From a checkpoint of a small transformer trained on Wikipedia.
Training: 750M tokens, 6200 steps.
Each number is 128 + 32 x the weight over the matrix's rms, rounded and kept within 0 to 255. Layers, rows and columns count from 0. Numbers have three digits each.

# layer 2 MLP up, 3072x768, rms 0.0311, rows 2026-2080, columns 256-383
139107140161169079156119205124118133128163083172129099136148111163134145166097106111102075087082122050144132083155130137129149051075155146119171149082117121113121110115111096148141134127080178103133168160161110133127141141159183184068186151139103135132158142123108136132115144145128167159100150100155125141165120108179113098117110104090130156134144147109067157095136117104112095156189
133121143176170140106079128119138112159145133113123145101117149125086116119139148111170077081135158177210144032166170157122171131149117091114119126179103081096175098095101135101127117165115135141143138093089124186116188061143173106116119134085130089129175073085105114116137138132136187154163131095117095103126116108120160163172124116187082162109154142175114129108102129159074108161171
125175102126132106138207103129156133091073130107118126150112144045090159152122156078097113125182114115057139100159116130113090121123161139116160084104112174131093180132125104131149131118118108125139127148143104113058171056111152137154205143111121122151131135133166096082174108135120162064133110183139127129167137147082128122149128145161178077153173157120079115127071128119154165182109
173172132092100091157164111115072148100099123098135175051159129122155096104135123170183105158120106174103204143181144155082172124215150082109062152201147142153168090075168113107104134103143116096126117142150119148072087080149122129161126168133133130137113099127111081121166202156139147162138128140129065081125171125130112123139143075194120146138085162114103088095132183123132091134102
133145152124098126183130133125141154084144187117122075172173121140110166161087145124131139120107149104179088146161136139092132129151132137099077116120131153143147171120173127119133097108136133122159074079148125122174111106090140145117101119149118113185170110155098085117128202133142102121148125105130113111149089154152086142072141120118140121149133152137132105061146112149136141117178
137224197138110117130175127171143129180147083089118149141129127142125065069121119151177137162112105172113125137137167140167160221102113127136110109153157145092107149123105158182099136132140147090140146110090063035106125150104060070170081147152136122147120163242175119129195165181140145158120156120057108170161109171177063096162054200109109099093111164094108085161157142141111140181186
098151116192172118069149125142120154083149169101069104092116164134141115087123083115166136097113136158086124091106108082146148149145198185152128116188126136146150147098126121084148142158095124191138129136103074088077147135151152128093123126164144106116141144171162118136165140138188149118077112092092136136150087146122099149136148173111122111162162040123107148116103115104133138118117
120153129141133133136159158130114122085215163107179176167156132167065171115095197144177102137106114159136123108125134137146078179156135143169126087108103112104168133123148081108114132108127088125103122107138136147098129155128185079174046121068123092111116103169041113137133167114073179155108127138112159104101170117117154127111140139088130183192082103080103137135183107108126146122122
123146124181158155133145084153138176177168167172123072129119089115120132088140124097144127108123120140118121194124119124143156166098170137091108128140107147121127042129142156143092096083106116123128164131131154169152156172077123146124156134154162081098105099119134167143086093117145136143093146148120148187124150140154095091165059120172113085135164168156076153088141124103116148068146
093120220120154132120081095141204106139157116153136170114181109126155118099173149110158198133056112154092150098110152146120165139211166150102104186078166151101109165132092143146138068117105153105128123157156134118096151116129144131101112140194167200136121131112113080059110148115124134155076170149146111125174128147123162156142122106156148109116183155113141109148181167136139108093069
107080165130162170048117166143121158130097063119158154125059127129193145142130119121111137076185075163083187127118125169132161110184187125198127201143117153124100121109053161178104124113050135189135083094210135135116170089112100095117101102146113188175150097094125091196122079108151106141153106140113139161135079138189145060165159172132167161140122129155159186094167179149104102158166
107152092167192128128140164153183103112160061136146152171142153165157192079148146141119090153132185152106131125137128137184134126192169121163172126117137189142071095146124153168148176131081175133157125138161112124084145164099125113152204099099106207101103120126122094109122136149198090097139132152107142077146133167148117118070164181114112117145171133125165183176108154143150166134141
135081081126144112104116101157138160184109125121095156113150188200167095134148123114130152211155145080092121154121133181122140134138166084155152126117087170145085126138105146131168069128099147148091088127110122168175122124089183180111214086160132203155112105134077129122109151130107169155132135105101115080095136155093172145121179158115119109165118188111145100108145185130113181061104
122144158091112061099119149112129080089096103190099166095140166159132130092081199087130182121134065054160125150184073167165114146186097050120113151112091151179089084143162072116069186041099137154134127041109143075154077186111086096088124201091168081128101119117166200102094089080093155133142122088138112177140149144151156177120180109132139133156129136032134177100084079112081151158153
112102137062091110157111169131091153168127098122085121127155153120099126115142112088139119114134133130131134082112192138136212182126153034131137174107134104139087147117126058194146142136146131121147123101160148082136115120099109132089126098144142157144116105110128120118149111115110133121140129098137113105142058142141100163150105149111176129125168130091126110122178159127142126169149
104139105134108108124149110168118104142158168135134125104093140157110151119188193135119133126200069133120102189178141166151185099126107080125139150160063128170143131135152142131111180144127131148083194195098091133180159073093120131173109168109127110120164115148141099148105104081150099160127073202151087106109112090116164153154123132120088143145082098157150116117115102177132130158059
122197093093116135118124157117131156107108113140112122126082102097157112140104085115159150096092150115155128055147112093128180127087140174122085105153187142118127192148104157114055126118095114087103161133097115113128110195160145152115151116084140137123193103049138132109176138195166126126159137146146148111152143179110142128103072164071100079144118111131194154122150118167116084133162
112154141148107102118117144106145114097126129131125142103140156164169126133093169130120140042132147076123068105148141121131085135152102177168108173164145158159140107159126173113172157079091178122080101119160114145091148227129136136107119092105079080101098137113147140127076138145124125157129080150147130145165176134086133134157072121155129183104130068137177115105070137111137114108123
112139177186154171172080097129110178120091095121144114042095154106098190126145141147146103123139207060123102127171126122153141117173129158110151165124171112082100152164130086158072120131156164171086167137102139142104144165121133173096155141111159147083123138093113095137101165089119128112098146131064141081177098125126147117095098092170103149119120175176107126142091124137071140142206
130085205185110120153076129162121111119118138122121094129152112129144098060133116157144111066131142120097088165120113145144104148107136148139145109183109035107095118189085116113129160137134126115156131216116109083224126132138138161076171170150204060107127164122122118117103147095123131163093134158080149169077120139221149116105165101074134182119110147118158139134066096163097094147118
101154153117185108162136120162086084135148175199126141104127111093109142152140145112119143122122078139100126156058126118151098125125154134154146166118143177156169190191141116236163192094153115110126099103092092159137161099132125151123133144139112135122160144115101126104111149115184136146089109167142113131132116128114168193132096172097207155140106054151118105185156148156140140069118
104178129145139091155088125139166107100130176124107171081119148115109151117112115179121105086106136133124106089156045139084122130153099130154110152176179148120137119135129077146183146140129141130127051121136160111145120119107135136157115123124117143145108165163120134128184044144130113102145144125102137134116149119118152132146125176147078104181057110200157153244090123130164110106137
135118149173074157122131137065087097112103141076095097147097069125195128197091144119102154118109159161121180097161129119095093142203106131153114094131159177159134102119125012093117139102104155150130107109128076050141138120143117202110134078087085152147115184135118133046128042111173103134124146098105108105078144116185127103120125082173101095127121112134139176162178133134134088135134
154069128095093158116110086115108126127171151120103167161134187088143088161135131139100152067067133153106163136128168166157154098168183065067222104137118126110082155061154086054098156213129143098032157078068166126099060154186090128114076107104188153116124096196116150161156115148110152107135087118166180146085156093156120115119108175159134116138133156103178086117154039139124166174140
178138157104164127136114144127168147134072101130119213093129090155112125115136096153155139158073081176052159152125127110178112123110129110105156156197088151115103149168097059091091137187100086136120092103145193094218102131073163137102066115153121156149141149107131110166186124125126118174136107184129188148110187136150146143123156076167144177190056195170176149154097059099164205173131
083239142129155048165117145140135070131178133085165084163124146115156081108116153163143096123095148107109140142135106066105137167141115142160126180095138169111161148115121161070098135087137146122160170128156147069124104171173163167141126108178119129068137138141142113117050122121132112125187095112147099106093094117071134102164104141151185128103113167100105144135172112143159160094083
134106127118134116116137104157123139097167146150163174174123116155132086195112149130113142106131077091139082122128101120156085140154141144091139097161115157124099093107174174089107135063151153138107069125098082149167186142165166178158054152121116159136092119092151137188177149142110149128094117167119126104105086167128098184159159125097126170124167132131138147112094096125081167127135
161114170117115077144077118139115123155147125128136122211158134165193137158125175146077196126110131187157096161147100113149135141107142087139147096131139116188058117132144143137116158101142159146116137167087060073161136135160111118115132127092122101092152103147133115133101115158134092115105096101086205149109183075159089146101111153097119086107127131076135095125131104134167170159141
098185127144119136157086140100138153175109143139173147159115121087168106099102131228137126083071163081111174135068148179143191132141119107102154140166157156075209023191106143106141136051107120174162179090149156105160126147071142178137152109120181152183160169147138127160085166116127154137144148099107145129120149153133153165120150138153093070132152132136056168162140105112173148146139
046126144108130116123137122138145147117077152128170120104188211152107134133078027134107144140110143108164176105114130155164097138073107123183116119162169111104104164132122120097136091171155112071161095181129121141085139131087116082135111082155184151085115116157114073125091089169160128104087131145148077157125107113172102168194109123125137104182149155153119142132123130168109109098114
144109165100183066162113088106147172114049169145122135134130179165189164185118167110138060162155130103162095131118125097107167130184136096141093182167125112122086092165107158078147096111150106117133155139145096187060068157227092134044155119109083142143176128078105114130156075189110106159150089070130156103162137115082082117178169145139127158165171159126174119196174136137071123157148
106123138119173092149163103127123139139140152051096097125119138136169080173109094159097139141143106134148136187120161138102216113189123090135131129189146105031091110072085107099216116128030116136080145166103147115153161148173114198126121100135156110147114153137122103116099101114132158112146087142127233109120135091136066208104115149148180101122127083130184152146102089112158154169134
111126107181136150077107112143121195141167121113142156085069099129109151122132129122148099131129098167177071157106236150117143122083113141101120150143122089058046109149101139085125134074077168169170151121128130146112135108182145125083171137134122113129147110132147185143182103109078155171080143179114146096128152123112098159141148147161125141158068108106125130109129153195105163136123
135187151153052174109125144143113181098111145135107180177178126086084145130132127083141101155118146136107159100080113199162148162163092061057161118141118066130149110139099093175140142150117125127174151078149102109081128167156096156174053088094111084100151084123141128130107142091113013109139130167086106090118122170076129129149114134167136123161086161159176114111146090103093172180123
114130122119129057169146081145149122143124107148103139139133075096186108150132102139112177125111094125161140042174134120142119124123149111114075123102102154124144142151099076137163077103181118149106137164193125057076123142086135144098117147110144142149077090089153095080136107141157131146115121093138167143111154148115195125103173088089097164120144170091081157179118108136132122153130
156119175126139124136165126140142114132159137104077140118144101161139142131126104169124127119038118138144113162192175144163146122155121101125121177066152076173095137125112165127133164115095129203170144110127094161107152155134176109111146100137054139156103131099147130089118131084106077174141161134099137129190155099153127093095183062120159091103127125119071098057038077078146121157072
097126092172070108137088127170124129080116134063136121132139131134147090131115129120091107105165116105158083133151160090128094082158111126132139089093123147119142113149122177109151126144098170125127127113137142117133105109167145095138108133116117133101127153152176142088151137126160152142102143124165127130152099131147109125089158176142138145120095138144114134137115126112120138170093
145117128140082122140089095119074091104112102059156139145150117149045191112108067136140109103129192119088078130135168093161135085136096126108084151137098128087157150168126085063130212161138145163148124147118090087146131148126079114120167127124105099131070123241176137099114151186133155109075115134185170161119137135163127136089082111174178120170104061129118177124156094104140135150109
073128138109142163076095087125119163108182129155118126147115117107126139153145125121130162129155148141118093139133109087158175115145159180118139138134141113163153144112077077126194132155139162184156132146106191133092151122091110127140114191162129151072189124088133144084092120096078159119147081157104135117174130205064128112109054097163155100132125112145168037062150157180084081119113
131117114146118168157119123104106096115112156157101146146088151159118078125130093140101157121175145184134136135129224091171122140125162137136104184116152086153151134111133106150078151156115098158175156169157125123096189148121117143066157138102120133133087155085073130164154132167162104147148055091116173120121134142110113156154076168142096102147105135125105087190112111121156122072156
151132098168122163112146127134079133096086106089115157141140124178145093091109132078113153095122136199079146093076108136117113136126128088145179163106104064138096104181154152151085090130152105123110148140199128120118114146185121124126145076171138159122182087118051131180108153095116121097138150141096126149107091160143142104047204189080106167185216153101123094097106119125112122119181
139131198166196195040145141132101085123159124108132164114127201082092136174106181104078135101067104090162109106116128123149113095137168151103094114087127153138138135140095124173169133127124132127152071177111095107141135073137132143136124112172036123146193188149153112180138071130119120155144123173124122161129121104128159151132122085132058147086133133106127087168123118115107100164102
150107061153100219124036092089145116099107083107128134077207110124169110073122106128119075109150107119125156085110149136149101116146143105155132123100146141150115154158144095163140108176103192140134187140170103117085114144162134141102132106071110107093169077133141153128125092175107100149120106128137144109083197120119181121140109122130129140201084103195168150085081087127144146107121
147128146153092130104171158072175147108126170138173190115213112102158122162147123087093124107046078102051167110104165161155078160188140110100163118106140065117103148120152173154179061171151182138090143035132139074128073149152169118121113095080214193124125144087111093175098118077115055130183106143097105107141154113145128076149135119140086116073172139167068121132097109076111105129111
123119147096095172135203085199045171119160140165109127123118095103148132138134132097091105105081034152051088058119145081153182146126134118068063110135088122122157142177046108070180175150089120075114152205072050127121090023108109146130060120159176149147116124102161092188172106110121117113128113034148171128068053083135141124174116160116116088133081161071144121149137133157164127160154
094150118172122082077150108189075118086121093091172165091130125155171132110074129104174120077079116133184134128165148143160205140127063134132101090130184088104126170159171118136132144128129181116096164091137147082143179140147135136108161086134127057090123141181112096133129126144177154138130143139080161116117134110151195163091140132171112099122124125097097160089096109134114091150119
127123114145131090149155068119097104106129114083111159161162112148157194183162151086141197121120091135157115137127113178098157085165186118157163124185157174168197119093109151102175108131147128131157161166151143118101207144056109174101092147135144187128161138045078106135121165131129103106181131159149142147180169144164107141112130139045113120193170175167121160216152139155093155119132
106124119163219077129194104154071106119113165184103169061100153192107139088093132128008090121150129125111150167155186115140120058145093136184129107086100123137093110172151122068063113197169136118155076178126129164145112132089174186163116126133095129117168056092110140139097097173035074128123130120168102088127101099158154063150127106155139086145105158098162108171076137236117112118168
168109150068111126131178125103152134152096132107117063112116104126113146112115112087109141117104120119214068173145154157114200112178097187148096098160105063103129134117079125083120106133097163110090103148091145127138152134172111096145114158137130117130073127134146125104107079053197118159164144080127108067213162117157176060139111084133106082146176146118100124141147098203107117169155
114092131133172135188148102129139136162082111080138185122128107092183116079087153184117161156087170088088141193136130125130145124101095146123130152129121121126079134160136144149096100099072120069091131139101169085207195080117073159156128078127078214152105137183149115134117180092092129177047165082067104153128094156119078069112146094149094147131157161084121142119084117139166101098131
084152085160127100111106143156151150135137145132153147143115110103143129091068145116110125106077171108137109120116144115169177093112213102160129139165148127167072136091089178133134138096107186080148115091089116169142124104065164172131129190100136049121141146108184153107123173171119086132108182157135101170133113135118173106153081097094129148138141067137122159153120162140070164166103
110081113079118185131132097145139152176122177143076108142127115124121056103155188141111166069074095127179095132096141147108144118167136104162111141170113145101144115127125111166072121095144112141174159155133131171144137129175127149173142136141151128106118118130130111159106113168121127151151099150152067140130171097118106174135136134145106132123156117110160140159163172131110093182083
074116127110124103100170162105129124086129070075171112124089116113107116122107160145124147115157153094094144057092127143146168139090161158075126148179159137161110160139083107137112112136122121118113096130182123167126146135093102114138156157073129115081093148117099141188144149141147136123167121123123144126130159119115097143169149164107101148105160128104127092153127093143162144108128
109128119138114117100126120131144132159196128152126100101096150108135105180132166170105145105108096124172122149130094123112072079135055096112138134125149112139128135161144106111137131132121128074144087116112083065134089189161145103123169061134119149213137149117122092189185108117129109158165150139142111103134169153140159157120114137150117165177123135150138116129139196118148106175094
092193086157135108114106096151067141119132114126160105097081107151169121118138085113180122151166157170149100107123168120107128158122200148088131151115124104163222096152095087016112101133122155098138077112152099063116144110189105167092073090126131080081145104129109138141091166131163121136172078138188169131157155159129088114124172139103126111150124103128134170146122108192158125130160
# layer 2 MLP down (transposed), 3072x768, rms 0.045, rows 2026-2079, columns 256-383
106139111090086093142103116143130140099146212104101110171084117133124135065071159145095174055119108205165112170167107148133183147165147127142119115115153109094125140100140137114173102161100143152108115119128161062122149143109118141159107129145101137059152180117110107086159091125135175130131163140143153071170194122150146119119141154155075110123060105151121114189150133107153091130118
199135122142100117186128126119135193079091157142133084082086090174134174174117135141138156145175104156141132127141109124128123085084120130161116095137174106090141131134099121083085126098115140076088155110182155161154134121096117137129120103124078046111112114060108097097089178143174141164168157138119163103075120093154096115186088088131093128172077140118130072126155166178090187109099
151071193199083137091089138141096126125148107178110140121086151177099135163055155095103172136112112120144100085133147106106202086123134169141116143135061132105135119111168152118086124076125183119115107074127116200126143160133110059105107156110112121169149125146105148153163203105090130114150163157102097076104160118108118153125144091172062131134101130120110108167164154086118126145166
127109170115119119117118184148110131167141139200165138120077169154070094134141081110112156131106101132122131136111089107126150102123084126179176112151136076151159100087109107135113196133090103108120112149088070110162087155117161128180134110166148191136089126130120164144128097141138129144061141114141132145120186136188125122183161109126137198156121093131127137119159148124136138134107
105097102163145144149086151102183129145158126142111116127052132054128171145122133142120179137161126132122135121090127143135106147174157130085127131163114161116122157110120160140103107157088116109148068140106148178104106100095135118125122125117160128100108135084152085112074187108099089164100132153135116099140141106158169110101138167122104188145087118149098141164152164124133100127119
082161180113097169073112127158097110181100091093112125150110060148116160182168101083173081141110161114162127170133061130045124127059118130173140164146112135180152174207086101148089181176107088100152047107143119073127151066137150148131161149064165125138183097164106115203062127103130104076157106211119159163083147125125184142183124146235041131163122143138140114146084084102081121114132
132112157142153145172148122132113123147173104131144105174109122149131108153110126163156123130137140138140101136086134156114105141111120093085154131168148133068042190129143093178159174094065121155119043142077167158175129125152102122113103112124125114144125109148047111152151118093139096107154189068130146104128118161095174104087126111137129137120095096136122165130143146127125137194186
125188110108117127118211126133101120035157109113176093123106150148144200059204130118148154123121126170100115161097134082157137158128195156186156189206207095178092078107108178145095118144081179154116104106159088094128130108181155149129105074115080155121111145145079145162107100142176136126170159095180110127104101130137148116091135110109138110122136102088175125124090124107180188117160
125089161101064088075096092129135159117145153107088128145120158149100143135082150150131116118146175154099150136149133078123134153085074101124193109108087114160138169146194145167099120110103127100112102188150115108189125139135199117140090159120165143127144076067048100152180125141113085105102062060105111079142119165128122117137154174136135126088112115078124151191122084172158090079113
172113071130051124104134164119124103125183156116200088176109127157184152102109100175184148155180123116119121127136110154127129080082118127081145137128120092112129073130244114140152175153183101113145156142116175124135078134121131141082123070148124112106074189126095125154143139144142112138155090147089087144077139118072117116111150188069125152140054155140141178107124123126176091046195
089121108162184159153132105133076138144145162103103179119080089131090127079102113081126184140145110106160142103108092163096167204159097108097122133108165161120182082180077129101136107134193068102117173122112163122102118127127062164167132150120105147092176099159113164127181104146131163123127174115096149118140144092148086109130113080096120130153139204217126106130122120110174140135105
149123097100178107104184141142175145134121139131061106154072130127071072101122141178119089068142146112187157125102142102104126086138142042137185117078123116148115102139177127114061144074183121168106121109103111146124126143139165125127088149140062148139127093101158126161169080132123171102113118100180140116060082157094084083147101118122185103166133050152096090103140063174101140126154
104177157144101156099178151164186156113158135171173188118075150176158112092117118146122130156170056141122166133179103091147125086177093113127112149171133104147115145130156184117110128135183131106183077105165087142157141121134060123161121186169172045117133199141123192123084180141103153111129148167136132111138120064059109118121124123182101166105065090164204128122048132135121136150174
075218077120110203123107180026077171105144129105125171101139136160148150136132137054115111123156229167130137138172129134092193117129159138079115136146195225096151046146142085135142166116089149113107130114116158104204105121119041118190162222193116121105174154125115128143132096126145045154124153070113188102103119129109076129142157103060170128068152142070107137121091141170128111084175
167174156132161099137162116139112147090133162117105083126164064125115139095127071153164165159118153093111177089066099085110081118094125179119122136114141147146198141073166153095146087131130122135136134165157145104116112131125134164171178146116091142118145103120136084105135110170118103092114168122161143106124120178123111127095127129137117147139117127140138128101096077083168120142159
152110086139110088063134118177110190098116113172144128126116155098152113075172067178151136146149231119117149102082171119110147094191135126199190132140138107091117109135136168120182132144131136087151147111121148156112144178122103149150114131142162149149094136121150155164075133178140178108098240148150145102139115138169127123128133117140090154078116083164156189117135093112138170077130
102181145112101134140140196059154096166224115153119121165168137171161124133121139137066139075108078141136155101126106073132112130135141087116192170102162067129139122119111100140113118132152165176100130110174110155167097158174088101185171130094115141085122137130124141124181119097129128104123147149116067149125170078163145108078195102082175128124128171149153051147077123150203130117102
106122149087188117208104140139144142090161100134157070110070164110078151096166133108159089128111107104126114126168138123123145169112127129171137189136181176129171078125131110079179191110161126145167159119129199152090081149137135118116136085145134153118206116132103166140142152169172130096106132117134086081181109155145181110124118151110116193216101113139159119140080147124180143122112
113078140079154146133074127105105036079086100141169109165103097156136088137175133120124153115092118111135080101134115077092117161129191165132087091126165158111129120192136170158136120077156102074167189125106078099162152145121090151161143146082108073125120111093144172065092141176197129135149083170104126135088142133133150180214090103093122141135104105131057100149135084062105167153110
087110121087086112145127078122171160072139206170156148136134135109116122153205075146138040109131086127123120081116123123087187113165128143128158121111169122147176092145133111115128119134142185188127120103130138102098120169154099152163110135119104126113068086176099136119137162159100140102120116087163113166159121160111057156141160165113118086141129123136131119181136159118091139117166
133083147075137169132126090142163107079123126028148200151163141079127167101205167130114098145117195169169121104174151171130107177150105113117110167104195132100114139128163101070091160169165171219111126171051132098211169115134128147149116143107193184137150157157127112141103130140127133137137146124110165110113156092160132155157180124162149078078115133081126093162107089133104072101127
091163121110145194138129139114099152140144130112138128128106182140159123134137106149119118119119152162163152111121144050204127110181141184103100157150129162141103095159161162089118154103088151177121108094082129153122138150139167111123131152134165206138132108127097123133104149158072123174089162150136152112073111075171175181124102109137160164127155051175100094100041090095183135092127
146126120095068122121107102115156138169140166144153190092127101146133183068135152121108137161202098103106140108094099195147149126145187169096146130109092067092095126161175044151151109047128131176117164175061134166150163122151126150139073129156096117097173156184086219137122142137107123181132165158106122110125084175155129111131103092157143124148084138183077149159104155093105125118155
121118120116132113124099097086165080127127147117158096059090124137032170120109149103104126138177089158069126157082134131117118150122098143147103116089137135131100106120143125097120107135098153143155194126085155075080106181150114171124143121160132107173116158154126129037074142153133090176097146128191103173195119089129115091138184116157104141150201095162097112108159171107189149116075
125102147107150114155135102103131151200135121118135165140034082146192093110143149158193089154137108143128134127159168122184089126107132111111077085126116038165139150192104107119125155131130085144131148120126078109133175173102153178168156164138177166106153178097113120186162149136096131098144195153047134095139071084147097145054118166146207116126129111091117130121125137112177149181102
137132118140161116104088194104146180081094128147092122175156150135114195084164121115119120134141124122146117074108112141157174049139107082141103120159195068140111136147135103109138140129093146114131145133130125125096165151099135090137167147104138138134144144126135111099172121138053138125141082116142143122179165056105144157063150091101147146125155145149125123161099121140125131124098
119146123125135071145145170144124141132124118165135136102140180137180180105162078122127129126065104099051101108125117124132134049101079160102096163096089123142134169093114172129130111114185158111147115151100122120157131085113081141101177177136151173152146146138071137161169118105109168150135159154141118102121067062132089078115062149102137181109146111106123110089120079139083115167115
142081123107155088156110134143158100123154120123130122151096192103105080139173129177110084173167183106118121096091188173127123079117128167115104132115156137124139147150157176168132164132170123099120166108145143136117141170052140169082121134146092109139124118130075183107149098130123145099117124137173118186186098195140156194154115123143217097140142193127189129129147125132159124148088
110138115155119104110148122193133110116187115144077148171173123151088096162141081215121134178120109100151146137121073156136159095114119165118129134097132140122089114140180131127132175155146137122076162168101095123100127183097100112142099113153127143149112127141130116147161106085124156114189127124144142192123123059113159144054156087190144098145140142192156136149090134110131174118189
216062150137164130135152139106152136095189105128087080138164142176174111083102156143130142155186149071142131159093124130143168213203176092158159130171132167115164138143126162126095153113174147129098147098188136109139166112084082153166111095149123119145160085087088162112135164127068162144111142080124144134118121145065143085051119141122131138163089125140094143137127151132110122137127
063111083121136128091149105140149119154191101124138137149090099086083094170129183129117111077074121132169116176092130162160141181104145177117124116130133091177122119118224152157144154163108108125162107150146175161151106128141110119145114161187107124166159123188126111099104170137162062125130153161103134135096158162167088155118147082163180105150116091174125150149141156156095139111068
096147112121132096187131198135152136118122166124110167159111135192111140180162073134091165081155120063131144189084140110105150116105096159072129110097107072172128093121137147107135174143178193083107118122116099136136126119149157125080156136098080126078098096149101171093114109111143130097145141151089096120145142119102129161110149133081117152088081121052151175090138169124188138149144
168129107098123132132110175135151174141181128078107073120141114180145076130130141132150163128071177142059128077141102116081124112131102160132115146084132131084074097054133084183105123102216136111155190122134141142126135116116079143152056119172185154140112164094100118197129096167124097169156127100125150052111128093106117153130125091165138139165095103078160065135107126090147083073128
093127142145164187088131102121177018107156077125096158082089164119136162131141130172083101111156092141176122118089146199150122087069121140141134126157201145122145127182160093071161163165167129084136129111170109071142218096134110135073120213102146139169119125149099113087130147113109140139126123140118066153213098148129154105121099136157118157149118166119160122121120090125159071112188
093130132142133094179089077121146147090148066139100171095149133158084120139121102111044126137132158122155127106108108193132126143141072160157131120108058077114164123090162130141126102118089165106164057143104129125086131135137159047167173172137109151141112166084155174071085195149126103158123112098151089193125128101157173138172142220054103117124114128127217140167205169148137159119191
166101110136171118120119135079129155058084115164110151148085129106155135125136152139069138129183135194087186094116081181126101128123146120179085108109128180148156165078184109073110089174098144140156094103142161134164016110143079143169157102092109105148159183100115123082121109153186185119116137151158146088130113155134201160155085126160115153109112087088105138102115157098086123166158
116078126160134128163114104177170097088123162107089184114157100153089073087111071143145109074149137201101149150121119137131144079066157123125136123120103084168147133147125130161095129131126131109170127062122126120146132121116190079120133083127135109128141105111143144141098097117147116134136143093127095114144132151100097120126113112065177129110116127064178141124116102192101118111146
118095091046181128141153151131128175139124145130123121162151127120187064147160117110092119110115078175108089110127077096106157167096107087110114150137165160208106161130094147116176132163086148100141076179175121086114069127164163112139116186133130160092185103091176105106193184106137074124131165118088075101158126147137131140073125120101138170099133132176095096103143092182146164105218
141107092109102181087163166178129059173176150116075106090170117096145094162092176146175156130132139109177154115128167133105118114162093134146130101173116176174153136141109093075135165155085160086101135080156062083133159042110134133128107141138172169138124061086096111100113132134081097137177079089101068140170210118091116163123147119124122162094126072081121183122085145156128169138153
089126152152192092190106126084130193116107116127153123114172112158078184035145172105140099099118049054146127172142126118167110065159136187139167138121112116125154088127149121129146122091160165097110116148113088167123145137164136136123112065128094132143095135124185131106108084179111108133113167131116147118115158168126145145118131100118177142099142137123103166137160151092158083157137
114120125130141106183157115103173141168152112125193156082120112114142135134124088191187140132113077107119095142183120106131154087137146167162161118146110158152166119232107118122156101093130166145122106153126142076216137085137102127126130207127128163143098173147126066116135139089137113128142169166127057161172155006137153120169121106099132102130134155060169161158134132142122116130123
121174108118169142130131129131126108146182112146119167130060156108100129093115139144146118082116129196140152078053115121165118177174114106072161070150118082123107073160075127202068131080090123151175174090114178120156136071156163182127078159142177140126076128154158141180154208087091159145135146129103093121147121135136088094152134145078150154113061109140081098107126115114144103145098
127124196168137099072158129172095117166153156122150107153038146127111106170161124109114172121152131123136105120121105096106109111096067168057133132116096145121106107130115162063138120128107143154111124116120114130153131112104115130150118108177121146163087137151125103140145091112137152159143081148108151139178069127131134115101140158141170081092202135105134117111169093105107158163158
102132184091144140179113194082159113108135091187137129150184137167094112136098147120107123103119140112140148039151126179153152120125058129139080082111123103198158099160141060139147122140174111128169156142146135121163159145081175156093120177048094124135176190091172121106175091089116137105150141145132090146141113134098142157137096136151090123081142153133183110140163159103142102112161
141124113157117126113174074121139108178187158153156182101137131156186118138137130183171098145045104076141129181144148126103175187097091174099137091085192129034080118119129113199153161138105064152198110111164178135214103163092135103157163181168186119158147096135110122117081104143105146112164156078146151136096118165145108168171087125101192176154167116163103101166096142193113127130168
118103109080125166156150147127122155138156088170112086142136138130101136135193196148060133188144098115118121128138083146127084122078172134131088142218094144146214133230117078118125161131126073170117165105124142155141066138136123180160101121144110123162113094149126177116133116157084147035128146167097141116102140171084142183106063114183101115113105139117117144099124126146145117089184
145119156166192163125096061150182143123144154098162110148136112082100107153131126134083122147164111108165116113159167156085111181104152112114163165096142151130115118090121122143104119091131178118119122128172063125126132046134117053120176103113141147149120150146163118107127157152084195112086087124074144166150196127093126099118152135173081110151142132133137129115143137113150125136178
134157121148127162128206093125149143123108126158081122090089145166106144143175119082113072156107111113117134185151133110109090125100178097080152129141107191151143164101117128107135139053136170164164110109137076103125133110163130138136145109087143158126136154120125112092137063110159050141131130126113131109134167158060185099122091205073083112125149099160140121142113168164158141143075
130126112129190140125138068130153097104060153161109119133113132095181139082144101127131152123176113120122139108156167148090175172161109168096170142145188147120123105137093107109136108048121155114110075083145107110154103135148137128082094130161178122133049122175117064089155152097071162156162147166093151107099086167107091076122130148143143191125068123179083124118137088109171120150093
116094166102094081086125155077118070146136160131145115137153153136122112063149115108128123132181124118075107094069177135136098100142064156073121162135122106128210161163139126151120143095117173121115147060140119140137098183077230112094089100171155164131139119080175077159115134073113150124128104147204156139174097168157114095108189171109197093114065144104136166133178150121108155090171
093194098131164136111138109119118121148159119127113118047122126152117167137115194167205195184094120120093144136174145133167087132063113124098138123178140171114178163116165132079118177190201101181104116148156109090140070147118125175170101153138095137187129125110112144187161136110091091107080160174090114113108062138087070151121181146182109087178131165039096050149117041122127068082158
098124109181122172145126167110128095174145150133071089125072139121088102107182108123175163165159117126096116083165128137117171087133133167129095114121136153177122143025150135106122146177089087152084128157220140075080079128207089096133120161159115155096152094118174138129121105132132086092111136136096127159145148057119123089084139098175149100123129133139087131117159118100094092149098
147108103086152152104074145135127130149135132149151149110121093108113119149160137183194152104085139112170124120147159106122150056150094152100171161142075114128135101166164164160136128130068119176124149135112095127196190078141132162129148129162154167108154078191073086134155107155127107129169082100133140131116091146166157078149100107106108134168120170115158178140185115072165120106156
077110124114177142158207090143091115137124100126103168105153113190102126116111101089178154103078131172080101073076147113121114170138044154117209177151120088128162119134138138129083158098174127149095126102094175131125084161152134106153112127118155131186171142130120135123119196129153201106127099121205148122161105152118153142192153168118150162194121146069148173148137143137073152137123